Weights of a small transformer language model: 10 layers.
Each number is 128 + 32 x the weight over the matrix's rms, rounded and kept within 0 to 255. Layers, rows and columns count from 0. Numbers have three digits each.

# layer 7 MLP down, 128x320, rms 0.22, rows 0-87, columns 0-159
072100255149063165102094122041122112155136085077105121159163105167058158166155094116154101122143080107137141083141160121110108154114127118038105112124137142106143209048149096137168155162102157155169156120146079114122171136123093153103152129133147097127133114094089133144149079124163139155117115138137102148136146132146134119125122117171119183135131125144081183104077088108106109178126136126194209141153144117118178120121125100116185196119136133189132107129121167133118114095172111
133098154147155153105097119157126143164091115143103085101126114169150083101168149160184057048085108162092160123077069126090197113109184081113125093118094120136165115137152128143164081173105114078183106139066168144084165201119132061157135141148155133102106145138161145148124136121222123113181124111153162081115091134120109106115142109123140144095104137132129156179132136129138148147164115061160137118124134158120114109211119159132093097066087118116143110133153110068120089150169118
127112129118129083150176156190130123164165170085141115142137114100182089111111069129093092113120106098109161086102164106172118112056089117154158085141116114069114149089125139143144127153122127112080133089136117115119158117156108139054140121113118104099139106104179147129123158116167147056183125120163158064146110160094120169143117102163143082124173157105140094105104153169173106144146104134146189074120158140162085117150145093137181170138158146183083151110129142139102147157112125
151116186181113099096093172098165188177123147119128145066162133158064098142161169123154096172128156113192097137138141143112123126141126171135086132129101085120057104123099140134083049165125192126186135114141148193116095084111084118127113135146131104129128137100130160117128115127100132096091120147135199208117123118141121143105171111168113147126139076142128092130131041177152147089084128114113159143112113067133124187113087139131158177170123116134203160160109192171137040113131137
174063151168125159100076165112130122115183122150131130161074098117123170117105082143175176115132068148173059160124155154055133128098108129043083138171135162169158144099086199166156145192060073117108142085131105140161148131164107137115071146155132116109101192091107128110100147128090130130126226113132200159161170110151110133117119143125082110080140226176118102134119087102120168123155139125128111191153077089119180133150067115128082149111145085069144146182168111114167081163111098
111140096141128147193173061114111078158139040142141140106111089109070124148182084095107139186154138161196156082155196057112133098145162087166118101165090136167132102161153143159142121164139107175111126106079148168123126130140118110117064065134101109148132125117131063118058147128103114100227099165139103129134173082128151162143099133128104143161120102133171156106125161119152141132052102144116086116085096086150098199124110116145065185123162068126148076112084138044135166122160198
116133108148123120107165133061116076115023091105105153136129106123149141180123135124132128091154060121155177149088149086152129093131125093161146143190173119103100146100098152139068089117155133140144195165080150096120099200115111132105100114099146092114159092183096161146126087104131102090145164204097100142127165143046128123158083145107154130212133149110111080122170195066166143143134073157135182127096113147118063142095082154173146137127212147142119193152180163098167046201125124
151063140135154212143110112108109052130168128203063123088126102127140076163152121101131146173142146121115124162112128096133141110111161130182152098163108123121143148130169092126100113123118159154119122139152136123108161121170177091167143187129111076068135165121074155052125137173174172104168065110128151145116112130100162110112173083117179130136084148178132074139112117100073121116151114126077178134198123080077137148176137116148079134119150080116171141146140142170077172132058122
133133119122148133079131143127100087149164143184106111108141157136068173120153136122128146130170056108143070111115105172138099129073148113097074122101129126103123143090140111129117149151149160115100117142161140077095096162147163102111171098145070094103188132073139096141144111165139145113115073171167072112119111145135030129145177113091155103111131109117128092129126123121130128106132152162154141161177094126167140180130078099141038134149128086117076176146165092186053163134119160
154069135123163146082137117159154115154124116113160151162171176116105092093135138092115156126147095143141172134153149178152151126144098088134160103116141114139143117075210174103188123081120106183099095094119115116185190162113168148111106115117128192124147111117125061196174110153126144083169123069130116096133116123126067130133146074161146159154096171110086096072198130154180124113121137205118159105127097150058150127162132149077151166145167156111089158189147151113066164133081119
116113159125138159179126127090147187117189108168132110094121170161099071092174117156171180166120160154149084156120136114147152086140135072076140126150200177093125188078188103139145161076126163155067091039079133063076176097092139127167101168136137141107064155087131113190058169075124132121068133070198148082117128139109115060186167130108140160133109132122072167167112146116123130138109126133100114148122135061183093146107100101082128099096088091173083138164140134186148088142159171
116116082133118124109151170128161104155164152161129086138159099183107101112086108118150163158076155151165124078141189097118131159114101141122093137166162136152169243143117176172147146125127213104164092158173196121112132142171166228117135127151065151112137103145118182171137104115138128106104139169123127134156093128114112112096197156106163110121183147121127090105044107118151136145124173084154108120168117132182127151172138113150139112087147115099097103127117090143072106132103115
103152150117047193100165071107115163094124125143130101113192107114183099095100110146194188105028129110149137116064164150102121194146157156114132086108145138127120141113117152115148151109136117116129142048112111084100075150099094141137202127068140147139122115113144108100175120131122176166190123191170178132100077097145132136156139128068156164177128123131193100131143086157123156122108090118053136119154130110155128124079115164131126124073116161107136099125147127159137086082140101
019106140104111117155117112161162151161089146129088117182137103126104195131134122075118117151093063136179142200093112180089112131127112122128148163097146125105201120152134136113089135152185135093134123154137128160165145174105156096124118108143144134107087179161145142060151057130074122120087156125144127137100127111147128085146121181086143168124150059128122115106093165137152122113063159155176147115130145096120137120136140155134092103080101108128160107147133136132197136143108139
144107128118122147061134112157082143101189142132117060122127116102139168107170100183137143125087109084171040155114159153134103097048118124121104121148172159111129169146119151106111121156105081174095088160142162112093113132158132117107197126090146146109075157150140139128152104120102119071151085063145081123140117135167142115089125109198100113179076086151102149148141119122115113140130130168099107177091166104083117083127131101122115142073150130176079213085197087063148101142179122
129125110131105123106155121127132112119119101097100123078118124124128118134134162150179125090150095107117107110126099122136116115071119151118191165117105114116169086159157113200113120169133133140130144133064106162123139128120088087145143146163096056116122103124138153143141144139135094131109011114128148135118185107206124128175119117112096180109136158135166142151153094094192150163178163120115136122135202104107099089147150159147126136126097134079153168139109112153127167137135163
085121084137101085159110146094143090113078110168132058111125147082161165078096137115119088138193078130167111127127131116119141150117089089133111180145066087084162114161149112097135092143121127119106119090129110162138131160090139164094116110110131181092164181146105125152158167101184058119147167126147147159132105102076104082078175170148127146120111132121113146160144125178056116084165161113175170128129074149163139123137171163155129151121186186174144164112126126107161146140125171
156186070091097154074150130121113124090168141115161126139136104142068132119128170091088140149105104157098079073100104177111153090162112152083129167165128102080158125149129051166114136112130149143088080147156153133138130162102107090069117112162084100106166115107045067119101120145133110187135085121130149117115105170154108070114132139143110164136133100094138122105171107124137076103127099117175154156122113147078122172121129136112175068113070133092171186114124101119131148101095137
134108123176111092191192145104160141161109130117096118166093123129172100132173163059139190112074130101107054155125098205122187160118138149081093104061125174112083170136139148091140174070131115100064117109151120101149175157170060113161112133131170166132084108160108095145158164110101174090130095098130158127120093238128128095158182128052094150198156158147128162160148165138080114082128149123096157080124153093114160080124171130113152150159133172161125124125156105094097134142130117
138082094170141145149059087095164052130111125095123115122087148069154096080215136150162153178156128116125118129100142117149122121088153139116117126146116170124143117150142091160131099159054144122144158141096175112114168122106099172144137149124157085198101170118129098133120131079116161162138114093074105146133100161152126131218107129112136115104082144118112098136124168112134119103134131160140118104135173124191137110057108127089152145112115165146130158126145117101120119124183159
169166138166114181165128090173107096170082126140165094106152122154096174151082056100094128122141138198172099127197124124099137158170166119166121077190187153149076151131112109136147170128166143175137145102177104066135135101064131059156110163173131075124151138125097092147117107119173165100153133137100095086152119115174170108163115114063088133123171148158131172067086095135115133163139119173146108170061163149137099074120129132181100112073113024137119212063096156102135177139109118
109108136121132110134105114119156120179139163151134139056141123142098086096180164117130152132126112125132142118174135136112205138109130091162097135111102083117085085123130134151105088134159123135166149150048144129141155089174119101107151180123130167130117127119119108086099145131126124192163152111098115076119142173121103080073136126091103091110170171115118133123177170116108141071115120098098155062157107155159082147105112173139086099076121181102180141194120136141155144110164123
136158148160139088110082079067109121124085085117059054083119179139144155167208095139081122171042116132099076115159161073114140122108090162151125119123127176177128133078110136159137189085097114124146131094103138168164100130126148111045113065156130077086175086169128150135171122105136097128150122127155136129142114146118182142090138123144175126130156169101134120117132143154154153153149138127116145160132105103119136146096082109136095158106107072133149158131110109132120174109156114
128134137118116071161134149121171157207083152118172137146123112131142177137094144115075139125099087140096204127103114141151085120113120128188099138110152164110125114124158199149120168140131149088099147154123183177179104101115169153135111168140121135181096098052092129073097124151117105152135132170178187164137153166096148109156093124094141151148147138150099054140105161113133152119153098116171070130115140147157110091127145107142118095159150138107118139109117158087126144184102128
128133143133137097096108117152163146136131096139167045114159201066179139077119127112164103138147125146211131125119097140150084171166113122127153084079068132147051203200116056115129164052168148114141181098069123082127147132103076077093113148136096119129151178127157136117177082184144111202064212146138094092161113145143168106139080147113092082127083136191162182167045076055083179146156115126107121131150172119172101103182075128158177179109122085088113137127125119115153157133074085
107119173113117090184132092080092197140166064126096101121134101115196122113137101116086124197071154248130092132133140098052136097123203133093107090210113103149164094173147165137137128111193128125168066127154120092096085062183062150104122171069124095097059081148141103127143175040135103149167148148180110101125168155075121138171081177098152125170116107112223057111147109206118159088140162195102178090132126147101113140206153121190124147135123114121092134129116171218138100092139132
113133122163124106133100150104132153130122109095173099091187107136148082160134150147150133127197121126161145115147113099148145086123084166151170205157137119136115145124108103101118119105137116142118162105141122115123117125166101134134160095096136153091124133212120098151159115185102083087179120118127087150111112100120180141116120119109140160160106144118100173112167111100089107190098151172100085169116102126146154118158126152165151155085115134091089160089136158173122139111128113
176055197151120111055100099172159152074150139135192142146147093123121133095120147179176099112060099136114110187101111108128152136113140139125102105155156234156131120134098126143116138112112099108130094119097123138094129111173133169183102144075153157144151157156130087142152154159152140118205106103095190106113091138038113149159158132123153149159108110143097144126135108070103124203157150157099194160118173128150068133160140152138119084156121146133099084175139100150108093182116112
203124115109117136129110207115117123089162099166170071134116158192103138099126198106113086140132132095073160175085087101073099078095181164149076166137075093166181094141129123126130139174119106058136116104130161198137125121157127162141161069143132078129138144135100135095121107161150068144112068167175114165142057128058156128176139091191116088113135169078134126072128157097099112153178136131124159097173117132119145181108102109126168099134081172121107143125120119116103158116135093
070081088130100127157150166155165171156149125098136135132146153176159138153121152144119165094120131148109085135092141087118099042167082157057121096152129147140044145176132096145112159131113103160105104166135083154098161147111118095144138126100089135137165093124149149149103173092150132041077125208155135187112096107119172121178132164125058136170107130139164112136104123064095099115045114093104153115184111124143162179198161147143154081085179079189179121146060151184104105135095189
195129112146138147069149138127145079156090130131105093166143107140153132146163161113120119167138183115141157091155142124150182150129137194116123136149115100158104093096132093118139104164188109154148135136183154154096140032150223140096194084164178107168130130085101114139115141155075188106143138105113112090105174138129108137190132138123195080135122142097154079103161092153189095132079113143149145098101106079097131141142168123188107180123119135125096085210170146075160100149105150
143147122098141135145110130141168149106092154175081109154137158142080128150070115130136159106073118160139133118145104124132128113125132088104099147105151130160092076146192054082067112123140082137124122134118047148119136119084119097060208131092169065099120123105131141084085117125115086142124080163182113169086137122135120101172131136132106157158163116115132193140122168125124136100181159179137190113132089172136138108126193137081113164132184081163086091121123129085120105126129086
141065180170098132135129155138112092118149147130111195042112142041116148101174115170088122105144147163068122083141075113097116123114168112178126128092120130131097147144086110086109162100139079116096118143070114119173132115143078093141108121117128157178076130134116132193086141156167206102090145115090100173117093149159167121125116082201191095148216141143162125148095114114184136166145151131111095095121110094178147138105073087103128145093167155143141158115111110058149099175153133
126104099125166057118134132163133111182044113119175109152162210149060159129172084141131120139096140154094068143096114136144081090163124117088141165094116074086132088200162131117134101149118162058070145077113124114163130114103122130096105101065140109144112122132135125129139120129084144124130130154155182133140082150153097081101159081116112095200078125126138186116126104145091144099133131119084147137181139078129132146113117137107209159112118137114154089147100157197106143160148133
158158096105128124153077145173106121138135157135144116163150101106145165134083065153146167140141103139147137091173178147116128162164098149091153115148066080131143132132106112116144101098176176086106117094123119164146120186115148107141079139091131077095072117105178116143140101151069185070126139106147198080120095115089153181128118140146129096142128181106181094179170118162116112083140070100149139144079130088128138139102206108082129041149179137121202120109158149135154087123103154
085088127158106084133087125137156144106133134125171138109175125161106113168081146105093113073110143097082098113134098112162107138140154147121092185131118124152182087152125069167154058137112106133091143146119144085141108086207151125160079105132091140197171128137124109118173165158111124173139130125105142162143077116104148109137188077080149147107139145100204140131131083089088126136084187096107119143188161174118081113142115131110082112117161119126140129130182148158131091096145139
130082139118099119101128157184121089120137120147111132102174070117175125108121107122134097188087103111124098119120115099148137170142105121110162126133135172102120112179127125171111153080173056138143106107101130095142128129142063096157095158098178102142111122108154148145124154090184125092153106119061112134147137102129138036137137109144151161132166130140125123111124134116148146119162127137085122122104159160097175070150143155147136077055129106197122147154071124114118136121100147
125114116055095127184095174179116135143086122105145188098097110108132097086114169104079147135134103091089141091155142168097165077134165117118139104148099132075187109177201115191137098148056195114117097156198181170135129173173116096103099137086119124166132147153094137147107055100105117162144110081077142155100132077121101141079169179161158085069184137128122179157151140117156086145046177134156169148178148069186124164166120126189142150099094099158121176082057166099127111125193130
092127143122110135086182171137103154076141118146104118069087110082239076122119167110102192096125151122142133125175169090162098096113137180068146087168136185133116153148150155133152183112127108101171207100147099132121089115138123141075151099110135109109145104145115166139157176117180088155093123165094100072110165146128133101127065128199134171133136130168147150089109100176200125133123074051100194098162132137146158061107188132130121082156108122145093114067104158165164160097140109
116128119167091098112173141141091118155083121098077156123183147118119117157141094100160155120116118130102107108069205156148158125163163085102119130108143046114141131153116110110106141107157179192165133080105139128120186089163121092118116099072162128195185118126089136082048165146161133159128158139109089105122145145145121149120129171118157159100151186103154180125113125090226137112137151108112103064116036111095128118161145130130085173098140125128157126167097147145188116122163144
123223107129133103077123089158108061190203126138179190158120185078123137193093154135120173151162185151135135100102093184151148172118138158133124111151131135161140142098105138115162101136159128091182138147167114142141188137144121084147112131115136169137186164165092069149149183153153140079095087172165156117114147141114125130130158146104116153174121134161130062125131125127116136149132086103153117166144203077147099096111123173155116150112122075054102140123111126157105184124129114
094133111146129095141150135135163136045145111101120130105106128170090134171140104167154119104120113109126150123122135162105072108050097088120104092088108126093127104099186153131060120164122179134111149065111112175139150059164099121130131108124124094196101124140121122168051150137111150118134176123149109075107114168132084184152108121104134196103132069106165115150083143097132159141086139103100081037117179137185162106077175088144155149091077090159116125122154128140139094097179154
070179180158067100160143127172086105124113139094114138136120175107091131079171174136112117124149142119147185143123062102209115168104046131107150151120143054123146189122127083124138140110084090088123129140136146076148090147196196114136157118121112171102129107115120117078198113190074124097126113156142110097157128174093052154089107105119117095185168109124136172153082107115119113103151109135097129095168128180098150128154125174139086130088136080118049131138151076130121213161112175
092176150174105128110120112172126083093176194177081107121109113140210218131091140159119095124173086150183142041136067115118079108151094092146123082103103102174154128083106124182125133194118152135188175149080135115101167138154070125100081080196134129066182159131189073145118175138125193112108131133108149110246199133121099087148128137140150067098111139094105098139179091104101036101145073136146114149105098042120185054045134197140095114104158148126101117188172198120165142124129036
154148132131140164137150076161129090113096116165097070129120136122175152148150120168173113180094172151134075102140145229141128154175132101126122113117190078124163162144137116126128063093125122170068104126147247127126120109194095053099127129120133128128153160098103096146105134104129096130163136170115090130137132105127184183103123141134081086138135109140153141134129178150105116160145071147151105117156091075134157075124100111167101154149118106131145174124133147089173067170133117
118096129105123178129139109186134240147068142140136118162120123093126106159116111177111137122120146084114086105098110108115079164186181147173147154039115065095104134107107120186206175095061124121149125102123156156135147073163144102117142100159121159155119108118179065131100125147125117120112097134157188111102089057165154130137066131108165140104105118110141110080145095145156132065187196150144137091184130127110059123135125091144183135155157096127061157167147138137097058135129111
172115077135124095093065083144172072165120136117067112140145115097135104118117163154135106127131092120106097098136120122192132106167139125173151125057109136152105185155178071117168143151134158130167106164173121108098134119123087132149161127150150119185124152101099126198116155181141121089179103139065147170108164106145144104145140189160145080174121073129120152121152096109113083153154049139132089124171108141106156121111106135152087177106122095143124126124146119085179122121104126
141105111052150151131121137098189155147105111112091145108140119168152173144146176083174160139108122097137127109108169163106175145149152170101117106117132111130129119126140146165105137146139147144198134116102182170093130143112152114089107102136167175062152149127093157085139090122121128103116075145147141137150191143097144123164123101133130141144086136155138179164066105152132160145070147083190102066109123122133098148158118117116111143148170066107115150124151182205147129135157103
099138094121096130173157147152103118051161135183170100145124204141186092122132094147126160097150056116168117112132090191071140179128089101035084090105118122127197107087126131037089170094086204080100101119118098128163143165035124138130103112082128125134110083132154133131102123116129165126127143129137135106137115127091120122138071067106093074135138118079105172114094107140101167162112141155150119102172146097129146126176166110105075164120185131103143092128165108107143125142099118
129111140072134184143136120141144207156145144125162149130184094133154138063178128112135107195102104088111144106170089095137162150175180074114124168144149136126164158128111161088105168148180145138096125116098162096169131138120129129132116068091118064146164089073117104116165128136056173139113106089132138079113138069141147079127132110107152122142120130095118156139170157166078124111152118137147090149131057143142081089137143173121154115042155121078146136163062120118091064093084146
168081120113131134108115100155119163154117150112110100069178127104128150140083192119188149144144149118131133134139157183097172123183146157172174167133168156130162169113174092150171090138112124140141132094081041132127075136144123120161080124149107126090091132158182138123120146138107113141156126111079168068171232114172142169092083145132098128156131166168069110120140119145165141161161150090150109095184158190101158163032173139095142076141105097144147109077098177129134131132110137
144141176124116175186097096129173161065227178150126105163122063127124128136150172115147102120130110114116162143137141124137119101115175070090134112135127150115098191203148185114112103193095184109112152064149076168152154120112111132126162132093089168106110127084105132114151120169142065140119083105191108122098054204100088117121129094122171136121150173104174136096132146107163087129150141157139140114156078173083148161150071142164124095132148101080162170124152133120105140073106109
078072113191156082129129139131111153131054136087160097113180122137180158135163152091104112124171129122154122131114139132165137170146080179122167094145149086103102170178104156148149154131112124145157126078131139186163168072097098136136120102099129073123134141108136122167040112142096119125133116153107108066145183085107080166100091126110173111153108098152190108197124124156186140129156118134092122123075121140145097116111106103116088085115149156099043096151093113079139136151128108
110157181163130144103182181142141074116132134117132156148103180073121090129166128165144135084126138140190105142163144084115163086185125121098095096078134119141179131138120126157131123107129070132188143152069165112148118124138116100105113127124114163087152116139138117086099098109163149118094133150143106178111134134124110140138116132136124158186120108136124127116093103147089137134133098121120095175162178176112126168109127140063141083210150136070130156142130112137068137180165105
137096089067125160137110103164107111123156149110147117093112140195145111143115115098112122111119134116100143127104102096075136133149107146158163094166146152089164135123131157125088154145104103194126094106147110191128072106080196110126162132205124185138122140147107136112101101148130125166112110095165147121147057171101097140083099055102138140143153134110151130184173177082130132127154119108149172147146108116085112117109135122156130108120116141189148053144111107097148123125117133
097134099161078119100149122123125114114142103168149116094158115192088152064129147119123129151110135121136129120156147117147128180109125099244097131147121139082104122069136047102155136114147165137156091076120097131165146115091160126200163125137079145129079132115157132089132150099184118057117110135124193088119146117140179052111108058109080153129125092167198165116132109116198129129091100117166159134112089105145146135120123139134121064144148172155106093138131167105094116132109114
158132109096123185135146094127162113102135130152083128151150073105135096119108160148104109142119100060123123126064088107126113108133159146112142144147118116146091080156179137118181167127169115122145170123101130162207108096199145137159073076205208134129115140117092114182101119054143106071116155174152119165140064096125147141130105118091144152138108127145080113124123116140139106151155131095137117132105164114162138199158100089124088120124079163129160110156150081104159130177120130
115136129107090104116146158133125132155090155110138124151096162091152132016120178163150155134136146133151140127120141181148145114218121129100146143154168140134196108078115171184159116100134137094090087124113127116112122097071154063144151067093039146207091143203080140100122123093149093103061117174102118131159207130097147185121092137124152090156090183106135145144121183090123126156106156067174152117135131148160128108069157142103158152114109130074129136159128102088131111137155148
096064115110130114053128161098082187120179105049070139141172159155201104146202139158151046181083111089136146109120128135153110115155123133174087101079016119153152121085105107169111060136103107104160120234100173114131162045197179149139142060109120116140125144120163035115098109104132110125133111125130108129118111124157166077106152138105120125080137151188140090098101147197051136214126133072196149217124150060122142141143131152115157127033075100175074128128125126127093131120157065
141103157106234137111086114088169116149164149189182123125144123075116083130131205052210101121131141089116127086175109128171113122133129060126123126148148134153073156172085096130135164149198165105157174166064154113090162109046138119181141128157134170146102159180100153072129130130096112089139143118102145117127149167159155180126125078164090110148139171124094150117159133111124145118144113155137146144120054119133140104174085094202100142068153045125168174148127146093128079192121132
140130137108113174120155133132137114113046105093159160135143132091096070127127145140103096161141088131149183188132119107139110126103124128074170090119063174104176100162066113146156139163098157135121121138158136109120093098104144149160170185164108093126112083163179071108165091123125071151124112087091143129064104198207066101155109137202151091137206161081156105130152116117109103069107120097089162116084094097113122073162142202188163167148142138067174199076118119153062126081184145
123169151102123138132148062129126162162171121159091134101122106170121088129124166153070094100212188142149127142119140128143132037100111153109141069136122110210139107217091095128121110112142088075077140142115217092132172119117110138160137122187120076182147051164155108075127118137134113096090160175105141151107148158087190160082183170132108145102138104123139157175127103172127121177140103123169094109114143155117127094162178125095104143130154110084105140147161099137179134084126128
110210158236110114128255126148064005036126076020128102156242149120127111114140175174151127120145224155110106160177125148091152099125157148087118117107121125203068153152082077087181089129107104139222102153214024142127137103155170134066138153137135053148082113080100127148087126156169103177211143159058067129024205099094130070105133102115131154087145116161140179136154114083139172108111101034131091113150130112150125128116105065173121094156128086150154114156175080097154124119138203
091127117118073129118145152149069148149105097126138147191119071125131148097118147068139109110210097128108239160151176094101120114167130035129115069165172104087099110151145110093110160155188141120189124120111116148146100139099102084124153125130130106206222034148093179198138128120125139133136149120118135167119162143126104104106108171145104149135128108167146106192117125121140092064130079129080137100140115140151159140155149132079160142156073136142162162129128143115146085089079147
156121193094128133120103151147154126160113111102176100126141154138131187157091144077128138079130147116096121120138169135117082124166124189110085114126127094147120079140180167152173089137158152165103168147163107185140110127114149139149142128143127171122108133154117142105098144093137193146132097159123126109107116079118030208108162116183099157122124096060082097061103115132154130146154082015125086164151173110120091147174179125120110086152093100116082132168188112185150120133081120
080093153132076161074179062148090184155120068098166112043134142124089145090146167118127161105104064074098183139131128086122166125084135122032103123121084085134114121144142157183113113126120188180084128090121123145147121119147086113092109159134114139189122130151170124141145170102123124135128110172128136173064131118106069125099125112116151097168135127091131169139111162097157114187110093121184076052080112133124107033190165157119128132067157084083134159163104162106124113129058115
077138060089122175134135120162147113137134163189085159171178115127131095063110165146149137069129154155085139155082171121163180109135183096165188056154140083147108082062125161157082105101173079094156078150113096167101117122110121059142208142142119109157126159120104081166121130107111127149136096166198094111108111129096146153167183164106097159121144185146125136180141111123100101132143188175185125104154155110127129100127130138105113114136137052116087087090136108170195104117107099
107154116116147169190159122165091126107157116142121184117155134149131104108157118069111171129119119139121183179160104134071122127126108150094158104100166092113170153139122081182176183160118135107134109192139131061113141119124163091092095193136130098081161163147120142179133181166053132049065044126186121128153114109085116120155100114089160128156153129177104136102089100123165155063138180148120167111182069131142160212116112123104150129096065186133147129180161176065124073072163118
189159123077162132092178152109116072140151104091086141130125170165134190158073112143168100076164123045088142091077117111120137099168082112144131173116111166153094120136069127149082165130137203132222117099087150128127129160134111102136169091167203050122119168113078106177157158108163135143141095158182116178095095101093098110188137095085154149124067098123146101171118098115105102092084090132137144121133164133188130120139145145161155167176157173151114135130109124101198171104133114
118123157102131107100093183111151122120084111112045128148146120148105142113103139136141066146145085255128118141128147125108189140173116160135153136098165094153193119066176058100131156189153107168197083142135084156077163158139146083123067125138139106110080107152143139153139097106106178132087106092153132141115108152130110115046118111104187173108150117127149193117116092146114157167105142101039153125183097137122160150132136176101150122144122141104104105122071154122089057085125098
145214193136134134143161113074131094110121153132120140112137117091112131096118092129091134153115103173135192144087139102158170146149121171118169133193137113163101159053124119111140137124145118143086105149095141102153077123111117132070103125127117120157144081098139138070168143139124104159146174134096143147135139124097147142147120166153117062088124157122068131116098082123164161173114068091143127102136113132133176081169097134130067125110155060154058088137123137144109154158096123
118132117117165129086141106124114132138130159093175118149164134141100220138103128114189166039147151138090127099162156167142146139176173092084101105100187208062153116112174122096078168133134108154143142071081130170116152134097108116123131135096170138173146161111167142163120094145218193115198101171145108114099171137050140157101107098099150150178112124142144146100130162153129127153199160099109146179128115126143072105119083115040139016129142106144135132108106116206118128174164103
098185080129160135169170078134188145171136140131134118117131154143167185128155104095119159088145118099121083084133130120109135182139062148120134130132082140189157126176140127131119128100132165162107123130177094119131131136136120106170145064078091055147177082084128080116179137117112108118130114115101060153144173119080132102135071121141118127214087119122056120143166146140114116116142167157109121056093156131094074150211137168169129161154142123086129121175094155154117123084075161
116154086147051081130136128119081149114113108156166150170062125097132140135083079131144091120177184082167153129128123152174116145146146096083132121126137142113113139163081172081112160134141155112125128070083153121090210227071158087166134097111096159091189143185163120107121146163126055137171119106201097105101112120130150094161218148144107158105119081153166103134119138097167112120151121157134160106120125142151090137125099148112096139142167113126153173121091137119121070109203140
071164110100184130048193160090123123141132128170137128130082096114110113155097164130122148102140127117173135154170188126094152146121084160139177129067171117141152152120127199093121094155110126123129120141103091129129083125134117101134079147118064097117127156133167131126152154167167091083118124100118129071134119179104127179123101162170181091155162164127155087127147129094162175162165133142142167119138127119096071094142104137090116097178115113097138141103154123141142133144153115
135126133090138115160128116197086151151148147132086189096131102125189084141136110128084170173140115082102090139146069145149079143150121118099089132158105149167141092188056094104141114150112081096177127153161109157032121133126066127135084210157150113183085115125145035157064083111121040121210116064120156087142197158219071115136135092113144153086141085175179069119057108128124085157165121105164140148102151130135171098161093110136077116157137106167079149121158087090169138149150141
181127146082126083157075094168072117047146077213155146151116073066111131125150158131071130144164171069163151112069171147119185115204124118126094101249118148236201095124169167120143161184102136063114127130090085186144186175167133129135046020129077139136139133182054146047220101061110129140191127173145099111080120181140143172210101106121195139069137167128086115069128097153035121125067150118065124206142167152136089107108148125105148193177109125053107130150099100110118086139131135
155141104219073103091113077155160134160145119121162102146121182110159197145148136178091140134195162140123124131130087135141170098104166158069123105093150126140108112091139170112168070083192076162156066110152127126158119055111127152085143152115112176120122118081130124081141144140157117088167149153126128121128153103148136130105176072132162096081092146138187109121140111114119152136154155131150162173112099138181150087087133082157102119149112130128143127099072157139172131142064117
084123072182051134118149191110169170162099092091146119137161133150140129099117155180123148078150219100159159112121085122131128143190147112051089127133091081090145133138153102131179183154153132113093125094201089093142132131130091116108117141109157093110131126120130105175087172130178129096113085107088124136125132125143114177163136075104127125097095169092166135180107057092161136132096065131126131118152115145125091125113117176139080158122138163112125126174152162171112106128126159
133099145142132169124116100106149132117148117132149133063078149133090103156156184156093151084118165159119143151135097146158109192107186153126171135115156122134117165145210103091085133164128159116149099130136100135139161141173049170139132161117082139117161104094135112072108110159143078122147102129113169107134138125198211138140072172145099157097106181127133212088183137176183126123149104072148088129163100119109167115165143170142129076118121127144101109096080149108144090178134125
194137133138150145103154140118064131141143131077141148051163100107157128119105113120133149157158105090128142151136151162114173150101176107194141138104165169145095114107148074110147158126121106140066115125151118151170119081164095114129060165144118149120101123136096127107128101174138127112160192159121125117120187110130148147131101123121191146083163067156167173102128132083197132149136147120127151100164126125159145164147188138157196189042139146165122149078079130128170104145114091
164101136112097068122197131124091129113147092041149089161134115083127147106121186145165114106056116160124055131111179103123144080121094203128134117112116052143103103090145169162139114217115112113156164139112115194169089120151086179101133085103138150097140151133196191147171099122059108139116088129168140099132115110100127073162160147121164182100183129129146128104119077145070163167113173120156202112145110117137137176148111171106124120109153152102104159148095148110169106121157119
054204136127182105157081146111115070152134157103124156114125147114172166112182109120131119173115114074138132151121104097069164151121131124153125123088141129166142093146115154154195064135133114115079127100086163148108120094111090142097141110101140131104160177107177145159100086098168097144120056106197176158140067142096074089116125101129082088136141150132103133156135138092073134094105124142099061070165148124125132117120113093177190098138051088137136125146111134122129153121073128
097106094133139188147143082125172056079146127153141120154144125103118192144111158048136122167078035137176184150218132085174120077149132076123150170160143141154155111128123111134138118143215135110147122119116077094062077120086117137128126164159164127077198116154105093169087083102143119149081135133124116125130134157139094068099166167211150094118181117112135185124126150122098145112191123079058101152076065159139141118117163099154140127120168111098120191123180146130151120074146168
083113119088097133106150152125151135164113148164106098178139107117104125156131182156121126102092119126135118096153087076146141115100124101159170112162154186126172128155134145159096160081149108083148175130112115112176159155101183085159053143175176158079135124142092150110126152128110178108127131069190213064117152139145151099148112188130143117115130166102186109132184127139098135098121052120068067077172136122131194224133136114148153147125147102124138117125141130160139113133121114
111117190084100125103103163093167102137144105157193117059143106202118100136113116101142078159144102151106081123147141171152136179176102167196125115069143160164194102070111141112085126137142183098120085153134098145110099102140151160089138130135094088139120214025069181166094089136160174105149164115080116131175120105114085138125105118128233131153123114116138142090121157150190152082159118088106121113045133107063137132148143122125114083082165135095077113094119131148136132150150116
153122156127106120108111152161113116166117154096169103126151144152127149115131101134132116147093090154153116098099108135098129080105140091111116127164126155162152095111132108133124131098159077138178128177130125091128135148132090149090162159133157098106085101068159112103115094084126118132103162117111163133113094106114166132133132089122135169147171146123106158095094165115107147142021060147084142094129171076158108135110147139165159171100135136142171179230109162121167109098182136
155100175154150099094106155133119140119099116114133121121177074156163097127125120131128180119129070104122068186158142150134161109139132079104123127154143128156129111148156186097083134171048155144142142090139136116149114081135148088102146150145147112149111124125173156096122105117111144090096147053117112119132125142144137120156216127091131065165041176119151075057162180093139125137144128136113122142129137199136119126118161149134182109041148121215119106193174159153130182169111153